python train.py --vocab_size=512 --norm_place="pre" --final_lr_fraction=0.0
Each number is 500 + 50 x the weight over its row's rms, rounded and kept within 0 to 999. Layers, rows and columns count from 0. Numbers have three digits each. The size before them is the row's rms in percent of the matrix's.

# q: layer 2 attention query, 256x128, rms 0.285, rows 0-63, columns 0-63
# k: layer 2 attention key, 256x128, rms 0.28, rows 0-63, columns 0-63
# v: layer 2 attention value, 256x128, rms 0.217, rows 0-35, columns 0-63
# o: layer 2 attention output (transposed), 256x128, rms 0.202, rows 0-35, columns 0-63
q0 069:425508468462464444536450494502510520449532453464489508531493553420421569524480508558530600589432510459450392364468514450429511425546484586548424532557536483583545480549461482507411534423451527
k0 092:521568422544588531440461487467463598539529602477515464488509546491448503466553549525555540488513504599416449389494536371423474526495493519494518521554537578545495516505519537541465541491457458
q1 062:554527484500490397621479540419481525497509465474565539532488511461433498492469555549455557467441553531462535453407509479466544425444450520547466451497511434504486505578480419468480463407448597
k1 088:418551447506540433477647502505528591516607544497492542467476493446536367460544521553474451467446539507539508509638552464457441513580428428556437546456483573543504551525509487559560464508495570
q2 063:543508465464507431552458528387452559444515490522505566497528503415564478503421552474485549494521532509532544451515525471483484488464393438538482423485599524468524475495452503472428476533559510
k2 070:476570421450517448471615563423421577484561469517433521458501613445455555482541545477465408524496425561495404465560532495454507517492488475410513582474499512513572482438493508568554615462500602
q3 065:517513535531461479562473522417514466493500477463527500490468646546440478486531519519503588542532538486457577532495532489447525536409494545528473435553438586506473537525490457644585557467474587
k3 075:464475482536510474587519541453479504475532497514448509525545383487545524499391458516542399445494435498522508474571486556490546568435452482572580477423523436578456553479577500528614517447434536
q4 065:460493561497498450429544511506487519452435408547424437437485510479381500552482472470541484489507602540575479401512525535437553438459539473455404498414467591489586543596490549528554477498387555
k4 070:542562593461505540506472464547509439596437465550629474553459552467488475557430467480438529548493500565523506578539473619506509515518545525498588485421511440407448449539542430535512529485479442
q5 095:459516500504464583481491501479591548525540514414550492474330619499387470416514588508500530487499484529490501589447514459471537519496504472555495481485425584572543522531494435519517573518454431
k5 092:456416588463472459491532452568481383468438461497547523530477449528583500477500439386445535413404405501561474476394572632576486508473517507549530421476462458510440442487471451361513436492500469
q6 088:505584461415547532476519507491528508491589531473474349479437515525477504541561547446523495537513466454553538544497501489511535486516477395483439552485572529543461464450483424553454448577458394
k6 082:475416473481485587454572464586462417478502496480574356485586478602525456474562446440571544523547482538496578500446473457579569525500455507506528551470524517496469366450525489502528456442479538
q7 084:531431414598544542494507351497541518573464561519502584545481411559473440497427479504515506518507477476539493528465515501482518449561443467467482506494504508495464473478492546509560601463452536
k7 087:498546493506506545523566506464613485523620415455421439525456510487487505416533555512543473502577592481508500523427482478476427499479465551391471492475390486497423541554476508439502572491503480
q8 052:508509530501499550440568536549506458547470494573464490518463467535632485483536452414481370448470490502591463529487516545571480523530481464421534436442473425487479523488531499422538458562577448
k8 059:538495487445485415482492472501482498518553407441472481549441545463353488385444473576460583556440539463449498482531421491466521517440546452476460544519433394530571474504508504559516525508421524
q9 082:458528464573440476516535480425488525445450519483480491412528532496510533512529549522439421512535505515571499462461510548508402425427530561406462524460484545460419540405441438551610584497506493
k9 071:488495584445541519547585485508538475452514388461620504564618468567505476500402487492428485541517415477499479472455471458460530532459551470530441545461490476504391462590503434515501464503485474
q10 053:537504480437607518476534524552500507529510530438501459517507467541438457474469563568516566418468581443515484436614514565449559531480505483587464512479442476504505555514467528471472459404453479
k10 072:451464395605420450502420525471517468541452433508405523428453519449495507556502481500444489589450493503427528580419406517511527400525417466490505545518485470396518413520436584533517500447528539
q11 064:395556528498429484448513462526532456410400451539467475425521503543476533519501413456571416558513506551497518542473524445556578533456612507443495602493469587532473448501518442590482567510512548
k11 079:456499556468463563562482416550535450475447457456553362569513463504535471439473509405493507477482428444463498441458488568510495388492530520569574462428523454438452519506518478527558429497497496
q12 070:514480507491370477366492454488514498413500507492437504492526469527626615563483472424528458502484430534465464445431464469547433545587499542512526544455493522575496527494554509475495482552572465
k12 079:556401542565519521539458524565476432546473578457538491554518521574502490496462436412498518561486421466627485580553451583545432551488574567567483418521414490455395549551490467475541431553577488
q13 088:396486430563570598584494496566481519567472502506642515467465504506470411449562579510441446400500477472502494595488462515530448489585498505525569493544500496453494469396555464448460545526495419
k13 092:489419487459536441510513479510555419487383491552598507506471436553557519529523433442505488404466505448498547557442545561551537501518446509508465553526466516431454587455476486421566510461557547
q14 094:450577538486490487534560527475589475468426508514547466484473561477490465408558488546498462454456484517567452555591440495519464401516507557491421564541521488551459391577458449439512535544450575
k14 092:470578391493484513428502508556538563512587461546547534502489555473514468475493450489425515508495516564488511445488619484585511491559424505504526576504483535469516557543424551461538512486436549
q15 086:501456493513563453483617509514517501571512470471437515520444418537488556397406440487425562417503546406538617443500519464489416489468400556500461453451492480559480460519531511567547468557457521
k15 085:434418462465487533477488491507477507545530434506605480488598396454439426533514449530466473515503536438538381588463545591499484474401462547463502522462471478446443533539461499449520466537408437
q16 087:496590567502524533527460433603455552496480450456395513492497582560582479382453519519470499518523507514588501536543497420519497518540506547488544576527515436508435472481435476442538503558579492
k16 080:620518425513434593498526519497467595480611520492488441594444507483490569502489501561523483519449524533453529469450554520542510591485472528500468425501437515470593480561476527412400528489618506
q17 089:561539497463511609494542586435480512452474504491416471579420513504488393458531529532495512539461463488415416554509572449554562497422483492475586463520460487545501576456441391476531551472538551
k17 084:445448595468463496564492496469496511544512533435398500415545471617526458506442553479468553501489445461458560529488532574526582459527580441523438410467563409516395473477509613509544482506523556
q18 080:446523525491498517417486435546447496567502481509488424508501506553523453508464583570477565546502473495519511521544464513465419526479487410469534337601489537451484524562451501520442496500482568
k18 085:587493641505438533498463427377419517445493539441547545566477647518416462541556461551499452564538503541469500567479499465559553513525487439570535499515515576458477545555441519515483531568467549
q19 098:448588424517474475541413570528476485488506526565415510388477456519607401560574497484498538457523452454475470585544501498509378471529515482576465488456568575459459443508549472494594507492499413
k19 094:551510502465489545460588516444458467432453457432424538477472474516499544551556526463471453505514485527588464484453477491458463489520422465511566507409518529547537471522493485478440424478539564
q20 100:415394464568474491548482473545512504482469523458585514503494520401498501509458545486418550452413560497547503453607526546552497559534448511480435434479390443481522421535466484555554550448512489
k20 097:403569451433475573491503495537473481481520535520476499532465491554415545590521538488469535495432473554519553519516509547481527499580548514520520481517523477589396519519471407518538546482580475
q21 094:480532533502426550487514537646504485458537483518535444519433500575453449467512533427461508538476484534431473513530523456441540500543609424455476522496449559425580488522547527545531542495523602
k21 089:516532448475516495478562548471564543528564511431499430506431498533499561503468471530544469492557420487403615479510514502558477586514566385539618416499507476515469345590569542533543506483535549
q22 086:528425526433416508473566479460415444447457518517458464477578468572504537447477532561512519466483454590546531569507421535548399469443505544473543427581417545499467576554451443526577468487471420
k22 083:486512587478494396547479564405459462527500508447550584465487523514572517602464541554424470565466515540436466447557563508467573514456475468527524475506611452640454495491561535543458563599500477
q23 092:540520415513449436527536486512499482481525451457522498502572600452615512581495462491490541415565535536402580548516491550587556545548515407547552497486508622509433537486552411464518516492511472
k23 080:530517598545536522408436531471443572456456567515544475403527423454492494582525538479550523473518502518485507397410553469485488516438545444611603489465471580494479483486494487447462537476452542
q24 086:481553412511447504464489530519572541514616464403448518447473546551483497516403563456440523433504548501594386450558436504491601480479466447467500504502468457541487493458476555555476420548557465
k24 082:496503481497486483523621533502436446488542564549525459527423515435514540535519486472501484583535535490568456527507480539461527591502524473436520481516508471569479474523442414552493511474551520
q25 086:451567606549452505502459565468470445511567489525461489430476567508422573553479534531491476542461451594491497416466568454509447557513486529638492482596441641509509460517463472522445532494566457
k25 089:564485477516484427494482508388454501484507499436566490531456562374588472476375428434530544501427513581473388503482507518575490431456412495526560550484547541516534558497478500469564508468548400
q26 096:524532476494496471436500507595436545534489465458433505461497539551537495505518498562525462486538466452515550462561512543445457359602506497501520450432379498461546520480511486482582541438539541
k26 095:466453500546501441466488508459564505627558519554513544400539546460468529488450576525506570449517528532426495486444470484492415404480525513450450500460476499467513435517442455491490512589435469
q27 091:545555484561473492498463544527475529507500484500438458544554580527482445445450510564525517519477447444556491417494420454438429498519519461507487480507619517507491480572484420570538466564575430
k27 086:600497468476497640425519453513467438557520478399481543503449473502542521491431478520507477469400557505554504472489479518480471521507570608466456526443561589556466517355412404455510442537489456
q28 079:566524416544641503457478553510538470462503539478600555448532507522586496494490593469488547463462475595465452484525448512472503510547535561566511513516496533489377510552485566527562501464384455
k28 079:511477410570576474456557530571539476440529490506397523533500515467504593547556541506451408524485502435572567468527485486528510529590458489484422549424499567589472495508528542432475526407524494
q29 098:534490570475575492486542480534565470484509553495457526478517537491433452478514516527522523476412498473407510582525470440483645538523471539536632510533398597493475339594467502588459503508486546
k29 093:470511472559484546441452489462511475529609509504379449526491536396482384514466538446455504522398493402389584477547482565540531593481468550486516475449518465608479472461459454551562509489479531
q30 090:470521491464510559521490512489482447556491527420437474369487529434438469443642550485518513484544562498576505443490507524504505538479498479509547460478463390563463487530566373568438521539566570
k30 092:516412453430548490504558509477489501468499503551486409518528498434461520605490569532430525493489576481522420480488499430519530478619432542489371487560437608561466389563409499612518436517570455
q31 092:502472444468530541572493447530477487489491481560430520575501533448445586582470520572536513460608576546418462530526558505498417439513534474484511490551516416570484557426528603449389499475598528
k31 091:512541568503485500555443483454499457533542498581483456487518466539485500491488395462598558611478465479525457598487474472414443508384518480570471617515484545481458520499528553395450534464515517
q32 088:534410449527580495490450527435488475490511458529556526461586533543410564435528501500501497439608422420508411402417507501503542527476438471397492464490398573422505567422486443508455584472460555
k32 093:567499499450570537534541518407576488505487433570590504440447481460485462476533512416580472461551549548427537399473523454511563460508511491482518497555454447503418440448508551432516540515461526
q33 093:430443487581464578495518459444471521484526428447491467473526509522459547536451540498499536604514524516453541549565428568426532514462461463436454419563490496479599522547482505524589522479537496
k33 087:424574567560447488523439513450433467457520523573573421570471460516491572536563589504540461573438510492467510486487478458551466436538609503488505494616499429523470509556465471446521511479480540
q34 085:519505489471478587452485460524510479542514529490491591430408508499520497574405460481505535580461489565526489516516562446431514492522508485455580534509552597436491465377531476586501434515416520
k34 086:501544557456556569500510474459539431412544447493525525408521518506521475475452499513510533617557483458455503467402548530465471532449528531412551596542447402442493458464495452499585424465582467
q35 089:495574443579433466498307433504462474431457545517544515467504501612496561432498479561541534460438510514548475565590451511496470465606423524589539580429546584497520412469507470567502402520495474
k35 080:495496478561467607524571534524486351520396501484522472487502525474535482533468428556510471470528459558518524519460403509480416578492445448427500536459427429587523520535550472524563477503612483
q36 087:517627550371474475411548489580496529420510499532489543499532563548416519443476410488471494500514537433505422499472532447527590526506484509590429461499470514443434403483497489472608510513517518
k36 092:457590536575430537508455520517524486502574503456413466500499460405478384397534488560474481573507437534474554500499480517559438473569551509392566502501481479561463432533481510514478479494430535
q37 095:449568556513527526515542457465522628465460506503505506454571533513494515578527504490417452539473470496522519478438523536452494409517492451558576471478494577461473421503502549473526411458478451
k37 088:451483544509480537542521450472411489521475528510458596483477515526611490558534566481506523604572501547401532470544397403540478442482457485452451553487533492457504500347569519455554502494556385
q38 084:474415528577618519488506434611461467490466432582576456527514443471457521455562476549432466473517488499415481508521467427520547494494499464560527462495455332530558505510543508529441496557432505
k38 088:568588529428403564481560452476542528526598492558515509532509453515535431563558486545542531426504483542534595600553558492483492551560489492499541541619442511590522524436460540597582517494504461
q39 096:540557504451532545529520438433526465451576481457476425513510452421442419441551486554434556502524490438487536545523465486472501570544517422566607507531389559469426455635511481549432494522432553
k39 098:525485568506446506484485540404482484513482422549468405603478471378428409567417524481436465502480524414526540395508457522586504589527421515513493420476460567447417481408599519485554407508496523
q40 094:526439536439401559460428461512376435470599488511544444513589547504482613415543557496501472432502520446468464588479455529506488553472578555576603529488457537559444446584431471477432503506440576
k40 097:547551489507455546437477536513467529551565446576493461518435463562498494521508452535505458457352493477470507482558404511518554493494498438581539527533516545522443461475451546568498495500553522
q41 086:433494502536557487581605464477472587434539587539519442410548515495540468491570487529466472449510417538536623486514589431546506489489609499513507532421515478515453524513449536418463514520494485
k41 079:504502546433509484469466573450475589475562421453494475496482542547662511512544490528386542530427536528571470437447571528493438511507491472397496505432511569416505532483450440533420438423488519
q42 092:489549497426472582486563472501427462462497402537608593551433470509469527607422511461486539471551486519508474599471441412476566531451554551502493463521536468445453437525504429586508513438536542
k42 090:452566502530442519501466452426524463424374543483404570576510527555513476390491494466459457520482453424581584479567510474488580531518553547557470512523523431538444515562447636463502464547482476
q43 087:505559409457538514479417492424487470506475500499491614581594489586498547511440494523492504437503449576513450427521579511547479536500468465585508459463480467535490523565418463509553510426549489
k43 086:593507543624480482552505536469489446471400632446507554525393553453483485456529458446478446566522446558492520455457558565495499433471495545561432501606516553468448540453444451482539478549468474
q44 089:497435587536414608573580442558486456477454494458507482482480405437468541518521539488518493567446489535441395538549449479477524536521534498476577541540542528441459438419426491481441550462477495
k44 087:548491569403539547507497496486460413467545567466396450457450453525458547499511502529535503486434546442527469471461564488495545534459578541497511442445538457558558528478463579535554571476474532
q45 091:525446581458472428520516410603498488483522643438458517493408412511497535538471561512512557518488490436443518449458465483545472506470549500598517488542514545402581518521540534454507476500442487
k45 082:492512595465433470488534531507525565544533473418470513508535477435489424585468469492450465595439497459420418487478513525545514433525579540480549533496403537554523464545405443497408502484482540
q46 091:422487568500553550580458454547446466567480528490611615428492477458435587500565431394457492507527493572449436481484441552501447489494514439568536531499526557501440513537509500519470481555361507
k46 088:543491506499442489438540496562501476508565490588522516483542523465497474449537489519543535536514452442501435479578545445471554425543462551532431568537510511595516516412512493577514538425473412
q47 090:493549530457396487465460528500534495599477504563505505497532551527563562546471451430497571459540573507606632491420464571520518483552527465455441449495453540510492472496362521552502435479501483
k47 087:447446495547497509454420434474483530421393492466461399510457573470490433494462554487521437502568462539528444550525526462497526394460547531543501442512494429540517574499585428498480522582454514
q48 093:524448474421510443405474506544571447469496539487613502373580489556542485410581473530493511547551557542504431471589567478499460615507536514432514470510496467515477458571454535534492472511531402
k48 088:466363469541521602508446547500466467472465492478485491475472513522538478521600481609442449532470498388480481578468460511439442569559527531498473485575502489569537452467593484575563567429539427
q49 088:527508457592559472438406505491510377540525444503468505537554504574514502533482529552545496481504436467555532442519510576478520480438436500513493506641452536472405514528445532482492557557530440
k49 083:447576450654542450474412468457533493488514417416513552473556608397483538483558493446562481483518576568612504451440442478545541549462418507542561527453607475490554535456540481490534529491515575
q50 086:436474632582491390509496480524445497555514480541541565405590446483460481570489535467550435549464431539514608523520499464512502635422488458557419520467508535482587486547434478453546529407526521
k50 093:522481481514430485412532466563471578509423436421484461526389560445529484460520555509533534516408540487468459559510479428499480433569554549473510454483483485507512449509462526525421471479581524
q51 098:595505538509424609470549482517638394509546452527449602482479569469517512529477417483512492448558518527441516460452556523390492549579518432587496429507547491547512514530529443582546454533517562
k51 098:518556453570510501495432431429469541469445496559464521577398517544462527473410561487438466528501469460565487510564531538504455602456504603585503403485516509457517427428416565458541526483529445
q52 096:486567582479485490543421493541554487507517511455536539595463577513466488572487440508526516515531536450497564485537418538571507516508484458480539498481443511573471506355521449517597539566417456
k52 093:542490541495422456491554498594560598394454486553437471453460415492511579570533503562582504513498518480431424499523487554556520427521506543502424494395464458574565549428491501492494522559416461
q53 087:526516518529499468480430518487541479527477547474510481486519532460465508449466549488531439440457620449523555477519513575501612501419422568590400414488510491516510431397400480462494510521539482
k53 087:426488462554523451535502518525472435498483529558520462560572598497476533548595483439467511468502477520491424602496501500515533430458522510502530515506429450547582611562491469536596553496600540
q54 094:447509481501559571462614478520450534564476575426436508528530540493486548578480614552506416479587500524556490485536555529472530487524462424482456506559520454524432460470439490517590571535441439
k54 093:570467541486605520448593462552540490479468532545500438454578461473589544447515477489453536618429574552528522486372472560445512472530451470386491525515514467583566488498440478481561494496483453
q55 092:478474526533524548474482472531518514476503572366563503475549448496466544449564492464482568490430445450496502416582511461558621421427457576617520449571519513467477411507465509539421485565470425
k55 093:358501531467401572453488506501555439494586520429416511512566531514456518497508518486463533478501435457536555438425441517464520514488525562505495449549516472580541531448442471532485459431618465
q56 073:557465470505497554512455444574409496485468497490532456570527487417512463504545569619498521491479477518576513539614519515542430531440502543423471627510505482606606446560490529518449504538530461
k56 077:580642510411575524497489596512573523499481551488525412585493492593551481554436463472449619410531486512530502500441560549484521504468427524508429464562530503581502549469544557507535543559626512
q57 080:532508482508462505459492363473592512508505532499465484435506501518448495470559476453555521574528467567581441449499488580470583478505486500420522438342459539543410588564533524400499517467426538
k57 082:487557513561500490517645541445577525471602461497485455493504562425491464468534498455489512487614536557572459445571503498483519518556496470505526496495517530560499407485542459571429490518421467
q58 088:547526488494449450557538564491469540483581560508545406508474461506670459466468511479501492580510506431511465474529519481492498490521522541490392572511545540419416407476481503562486561588447441
k58 087:488425493488553611491580449601338517498538438455492479563546369531461576420556439412498469529469588476503537482491420507548509526478640472491468421476542512466445497536565421472551541379513586
q59 093:510522565499481541441534494488575553530483507408540515504524473549586592461459461483487550464560560509544586456533468452505479551477525540520485570557537431623485581425444477474476545567421418
k59 088:496417518511499581486446512542516549515544481452425512501549498523544481548534511563529586434528486485668527476381524533583487507361571493485494427575493453492575509490435604406481403544446467
q60 089:513586537519578495606455505508542501484538582500471436508413469490483455399542417542487474539367460423520607502509531527477419451505457541494491457493540392493501571569492477477470440524452600
k60 081:492522508551448456545489470604467523540570424462543526523594569592376527582368422473520492516563464480512459436597554438572517565481449465453461534475453572398531533500538496543451464537487482
q61 084:542469465475428497478552508480464489459489499492466536502544521542448507440560437486453563536467488402465430546516464456444520496430540456460504527527560387499533434534582427654504468532442538
k61 080:548537436537438503528533521513545510403544602454566460436478548487469406484573574427453384472524542462477518500468478497401481604433417586465472502588532471461457497507459537528496525525495471
q62 089:512439468435454518433576463566521586432436458451525471467465448416566493506461542496587504496519535469440449522502469505408516524547506529529477568497544513507535514505577542372557523403524537
k62 084:518520444476464549405487537469558497525490512501441529493552451472469446452536527481503439476507462502531526491469539500545579462490532527546554453530430507417520406641477510366554433516597475
q63 097:441486445575527525479487500450548574510506515498420463415521464559469554493505557560514583507425525467479582525492493428475469585483516427475487460481516501497467584467518446526551481456517512
k63 090:463407540448456528629433484420481415491531537504539494569552456531548407456504532538515430490442517614505523467529519523518500542475421490522538497468402497440545452521437468437312449531470535
v0 084:527543626516575489466450541450561593497442502481462583546406513557490595518483491552549509517457467433588475524429511457437447603504486480455550469538474471546544489448614502525467468531510448
o0 094:509563571470449469521520529540441471392571566449559527454585557449519493558460452490419505483527456487578497479625446485529561462405483476496428448504477566529543446482431516540486452532450479
v1 101:467521544496478581460541477469375440393526458494472476493483541545599548519486454500462619542553400453540531496470538514526448516462469459389518539586531547439479532464505516482457581442461534
o1 116:523595508576415500505554591533464448523543404554480476521572537535536504560552552496466534503417522495511557531522525445500448484570441471459484538475577530435602552642481557502475519520444625
v2 100:503471450516511470471482555425439560481487486443491521516554478484497558517464551556547504587494545441418540605448565536475537400488638518509453516503528526480513558499567580513457476534482556
o2 111:445581475453519595430593541461479506496501501439506385518478494483461466493498516533472543477437449515489451517570538483491542480487468424459445422432521542467532392445570483432418429488505492
v3 099:392493554523495494547450410513552558523500544440497461500495497434567478516471455497494375475515498521504395424492482480415496466624464539440363402501549426535537545510489450534573477478496464
o3 101:501494484472546454491520521479580537471495510617551560455567551543519560398478449501505496505506503511480467551495451546453484499478535479410398630494465382553469420481561514500473492484443472
v4 090:491427522525408407533469405476493489547567514467544500463541444506487528489504512461431542582484422559531510498481446515428467542481531433400384554471483496513561472431471610535516449548440542
o4 099:528454524550441514572574529423533555473526508535474504553479472537500524552561511451500456591606403430550378578497394574468443544460567545447486561514483550412440382567484560531490489492476487
v5 108:454436561460475507472491516561485532482532506501416551547500451410506520547538523496440496540547475417533470541523461505465439654565501498510545480493527440565465571507567498526503565449488484
o5 122:473444599562553449449457525593462519475521536476579538445536519523494482524490514584499556520554511510536591521485447511491525419602435498478392505490465530469602552518493528380479452587462402
v6 098:479453494483567523550497372456398519454521578410518470537527415565506440466460478489537616444413483497530485477440530443465491487580476426460420486531479561561402550474497467496489543560461575
o6 115:480503458497546488517527577603601502505494538504517515566504472557487539525594460485561471547455488496536499507478440508450554442464497562513474460466554466463592395510571587503454409417486516
v7 092:500500499521583500445516513529508460489533435532494560438472472417474563511463454475513454487382404495497565555543526522491579478516532541459388493476659525424489418497563524482473563547518535
o7 110:524502518509492609523495540396445543480617471471508425450460481419403373465470541553493484464515550487536540482513440411480455604440451459416457485500448488492496454449472406407365389509507478
v8 091:484534495471483519511557436617472524446537518541508517582527514449497441416502499491529545556554471460458491564508459443571490533479493485621485459491359581397510430637501534471486528545543536
o8 102:460434542505543481422501496431497436553474422476374541449455483530428488469522462479445452481444523416469554418436388447499483502490508532435485416477417568467541492537457371466597412452467471
v9 107:359510474474544473543543402536514451482565471607551506623489503576430518438540562506449480495491490466540487421541556521473494451548484456487459480441542431507598482578448411490473449564460396
o9 118:467387509524518511631513480522467423495480521571556499546539515462444517466460503492492443510572561449416502565467483494544494506501606472598487472529484451485439448474528484388390481449615622
v10 102:523513483441442493531510390490517507511618525502515515403553547514436534532471476472489529567512546359458510486535479499479524493542537498474461659508483415483570552521448571551557502525465469
o10 116:546579402556410551482518535444435546617494539532545497465500567493439464537452471507526569558557409450548487562476440488442519503589589490427516519476475639513493509590638480490580498426522505
v11 099:552541601411560422483453500446570445509612500443540602518491459496583430518490544468549533555478489478499412506523568471439495522454443427486476521491558493486486388445518611508476534481546529
o11 107:366487520598496545470422514426533543422621486455474550427455527441501448446501553505470473489494524505532476432453455519468542532520478583543511441461518531394468447556460495533489440531528620
v12 110:422500566474542512547524420476531582545468546514546496580503527474481474433466471460525437371517512496557479456454489517461623551540455553528529416513451446498538615490408464489434428429594385
o12 113:554524519411476391465482515510481512511480548546561545445499567472576513513379477475486471482442569428472558430472482514534481528458508422525464561458529411506507462431549514524480544498504376
v13 097:485468452435489487500540392526549571453519549522562477535450495546587399576463469508434575417502450505435499459422502526492430513530493484443507462572502547522544485531516496463432594325450449
o13 112:498560498581557410524483469552490464436567434531427532520479416515508545478490544482456567548503542489510467462526591585481418446547535467560434475486547442527599525535460541629501499431502595
v14 078:505452515459536494461565539466527467447471506490468627519445490466510498477370557528571577475584568499455444474413489432512555545416539508617520407462505540506476384466443439482429496537500498
o14 090:453477542457487453453437424459574458520517370430507512473490428437525503419509512526513496551505467506564506507480524522565548495484469541621444411521581540527515588547471452524556456545549552
v15 097:621527533521453494413376416472501467546487543439448543473474481518481626504511485551485464549511442483509545558467425493554570474508467497508545439410551467446533452485484456535580496533513548
o15 102:585546530474483471472482522414597530399493568524483544579541549489548538438526514509436510463536465448552460508468484515525517523512467515478551433449572459521428470500432587482516412526479486
v16 105:533469592475465504529521542490509581534486534376506512491525437470461482461435500424385543477546470570432446549451500465489459504520393501492460465436532510402534412458462563416435485521545481
o16 112:430501538573511485505439393407416485417517511455542547539497503537511564462441577440528532477548535556595506453370472591459516507403475527549472476514441573471560489556534556472587558541556496
v17 109:460512559502517479505551519387455405483541444475491578521450535576498473379427462436570525379512586528445508561464439516432526425437552478487592419553520458468456483547413465469547522500503491
o17 120:505513455383514554533485461476512418504380505475491499470472520524511474461539445489553467512451497495509392498507573494561472578414510453589555578504594437612429467490596444603526437487547606
v18 110:478432406389472513539534537501398473506442440469471525493568499518516411479509525522455501493570505498501530437528476527422518481473478564453511541531619466450537445516453570484526436487455499
o18 117:502425506555450503509544494460503536573523410562463488514553438502550529506557537567482440587449516567541511515439642472409525582531528527493465556532486485529461549524559515447613574509573579
v19 100:507484503444519499446401481536518442555557446531591485438482614443491485511575605499518526490512584447502468542544514587453461489463563498542503563596445535491447550515507533426596493589505448
o19 110:514469485497501569455532510547483555588475479511538466379519478602506492595489486465481401508568479499481440470431537471429613527572543520481499495538541520435484525571518457515438622421581622
v20 115:479483510491576512523496489516491478526583442502550487490470560511486451622487456623427459499457404623513546559525514538480481429473500582368554530458480450483525521501528518439553451477528474
o20 134:531499477511516434573603438571539514544626605510548528520563512530504434485468521510550550530535496518433529536600503499467496507522462475546479574516500459434474477439517531640428576583524559
v21 103:517414500495475452542473537431496521574476486468501382382603482571551488480581551504450512525593532500520429498515355549520531499449346452508523542513500393544483466475514568426544490469516477
o21 114:406534543585537457568481453483435545410481600437568575503487457519532487479533557524498460550554454605550472449456541514456570497517597452493567547505580517477469481517465544490576600501549511
v22 099:535558499511588574456513534488572474464477496512500518485482451494479554496492375419530509527469514543532422450473433567565432651598518570467506549527528467445523357534451483534505634513471437
o22 110:554405499372554524512465510562518553554527496529410544463474518379518501491487470463481556448454556510541506521482424470514478569444476522439486499573400556457467498527419486485542529492459475
v23 096:564377503418522461589495474603539530496442443464442532583579517518528436477523644531594532532513506455549506420496400459470536586501480504499521452414519458526425535505527419496505523411466443
o23 112:500396515527479355431447442464549543438521438487507465529511391445564488557483510534495470619451552493495496474531566493581497427542521426520530529543521417531468450493512536453587472518538526
v24 107:587582561462595526480474567601466518495501522410452538584496496532483437470472420517468454497548537528415561547477405513451447429524398533556625542530468469493534530462455513458515452543546527
o24 123:424485498435573474485510450526560433491537583481481512493562615463454514446490430417398627518408576497500557448521463567550497566582451524555515480484451553462487491500572482501578499527463497
v25 105:500595540489489467514530433494554526462514373491474390554480477485486442431569471550467472489545528438565462503436445531581591501585355543590555430432470527572512460523372496517457515519484489
o25 120:513481563510531416522440530453532482458543415543533578525535529519511519564436477427448540511495555506542549463480499485533478542472627536466551509458605551516568486464526462444515474488495459
v26 092:445430522486428478465496576494469533481527441421495475443447499493543479484497571444442500527528531499559490469566423579527468451494484428581518582571403454546469461537424429476520444498457517
o26 102:599479544623574492528511521572542500388448554495511486544509559483541539565523475445479486524481469533492512546527534548535529543515526526542515499534504497443432546489480466589546605523495541
v27 098:479491496477468502495453499485434588534445446552479557548533576534476407398520496489494411520492394558455508556493409499463532454557583478533498511492501508521526506587491540498457544445542499
o27 109:522461547544555483552638579461535467485470502495438513475538462482528504529488450576488530536484525483558549412556562555506431641457498403551562484507487471532462454453598429577490427518541484
v28 090:406595539510484458519424415498539532574526530515429509466532454500581473473579536492512442526413411455484532501537503478503568434471495485346544477607493509512546489524539521461508538504461451
o28 099:553590540483535498480578527388488491448512575530468550487436418437490419517512528561453463435483508509547492502560498478473529471452397419418432437508508459481480411436474442487463436542492494
v29 097:503558435503486573478538543475417510478499442524476527587533525514511500485531459510478524458535506520468502556550617518516604544605534577582431501519545534433414538490457419498514479555451532
o29 107:526472476541530523516549569565377514552478404563576433533538498580465592511463524456536601469461550468505584548463545523492481556541521495549539485522428455577486521501501461435462448513563513
v30 093:503529505487498498411504517523443522510545488599579399541520516504579465476419402460452513482520478476573379624513474494509606532632533493472495511530460522483497511511532548468501463537468401
o30 101:526538469510615449573523500579465440549431511498499545431480405599438536618463518502532590468564432536532505515477551550487554600485564572462506511421506491427546454496463477579476512483477477
v31 088:560386575510560480542551527512483530502550438535376422394550545584508533447483524516504410450441491555434464542520438516469615540603524519581412576554463502495455476441461500574510577496552435
o31 103:492579450533514454557446482409382500512509493420533522544385470463492489538494560474519533428444471507587579501523516462433433536417531415516561489550473427503458469526516556460513526471607433
v32 102:529543425496605513523618517471562463554506462518401488521454512524512555527407539448525502594576424572473494615504395470518507523519463479565509589429458462531541442536454525535481458545504482
o32 109:456510467519434456553540477484508528496584484450409575683566521416464457480440483506441554525498470549492587538532499499503566525422538521458537487565476588431514507522486541511459573485539462
v33 088:470449430508596545476510525542571482508517512536572495518434424478519511492478487443443518465361496507496603536432550512489542450642505494447501474491596529490483457371481406500446549508484413
o33 096:606467419453478488549431464504562464472594472464459489551525469460552473561512559450483543438525539481505553581407544534500514439447441484454426472509440485407522512506465562412428574441523551
v34 103:500551488498525475486554508484475463517530456480487504539519515455476589466496484527494474569541486488541552563559517410426613497523403476427572504447526466519485625531465462521447496339468488
o34 111:509555540492556444447545503453486494550563534527571519529488479454485490495485539479508553468465498424389551534534557482571482491576462511516588591470559487508517455464530468425476432630489487
v35 103:458478492449454513481441490465445460471443534488539435518449548525532404503532507514484492485539535440559416533536673463531532445559588409473469481450490432554594435436583545544557420484475535
o35 113:408482401563492474574482524577445432470456541549493474421560614544485522483522520561550478398505420486450448381458570511533527515487534536458459446326548474491508503459478505554459546510434558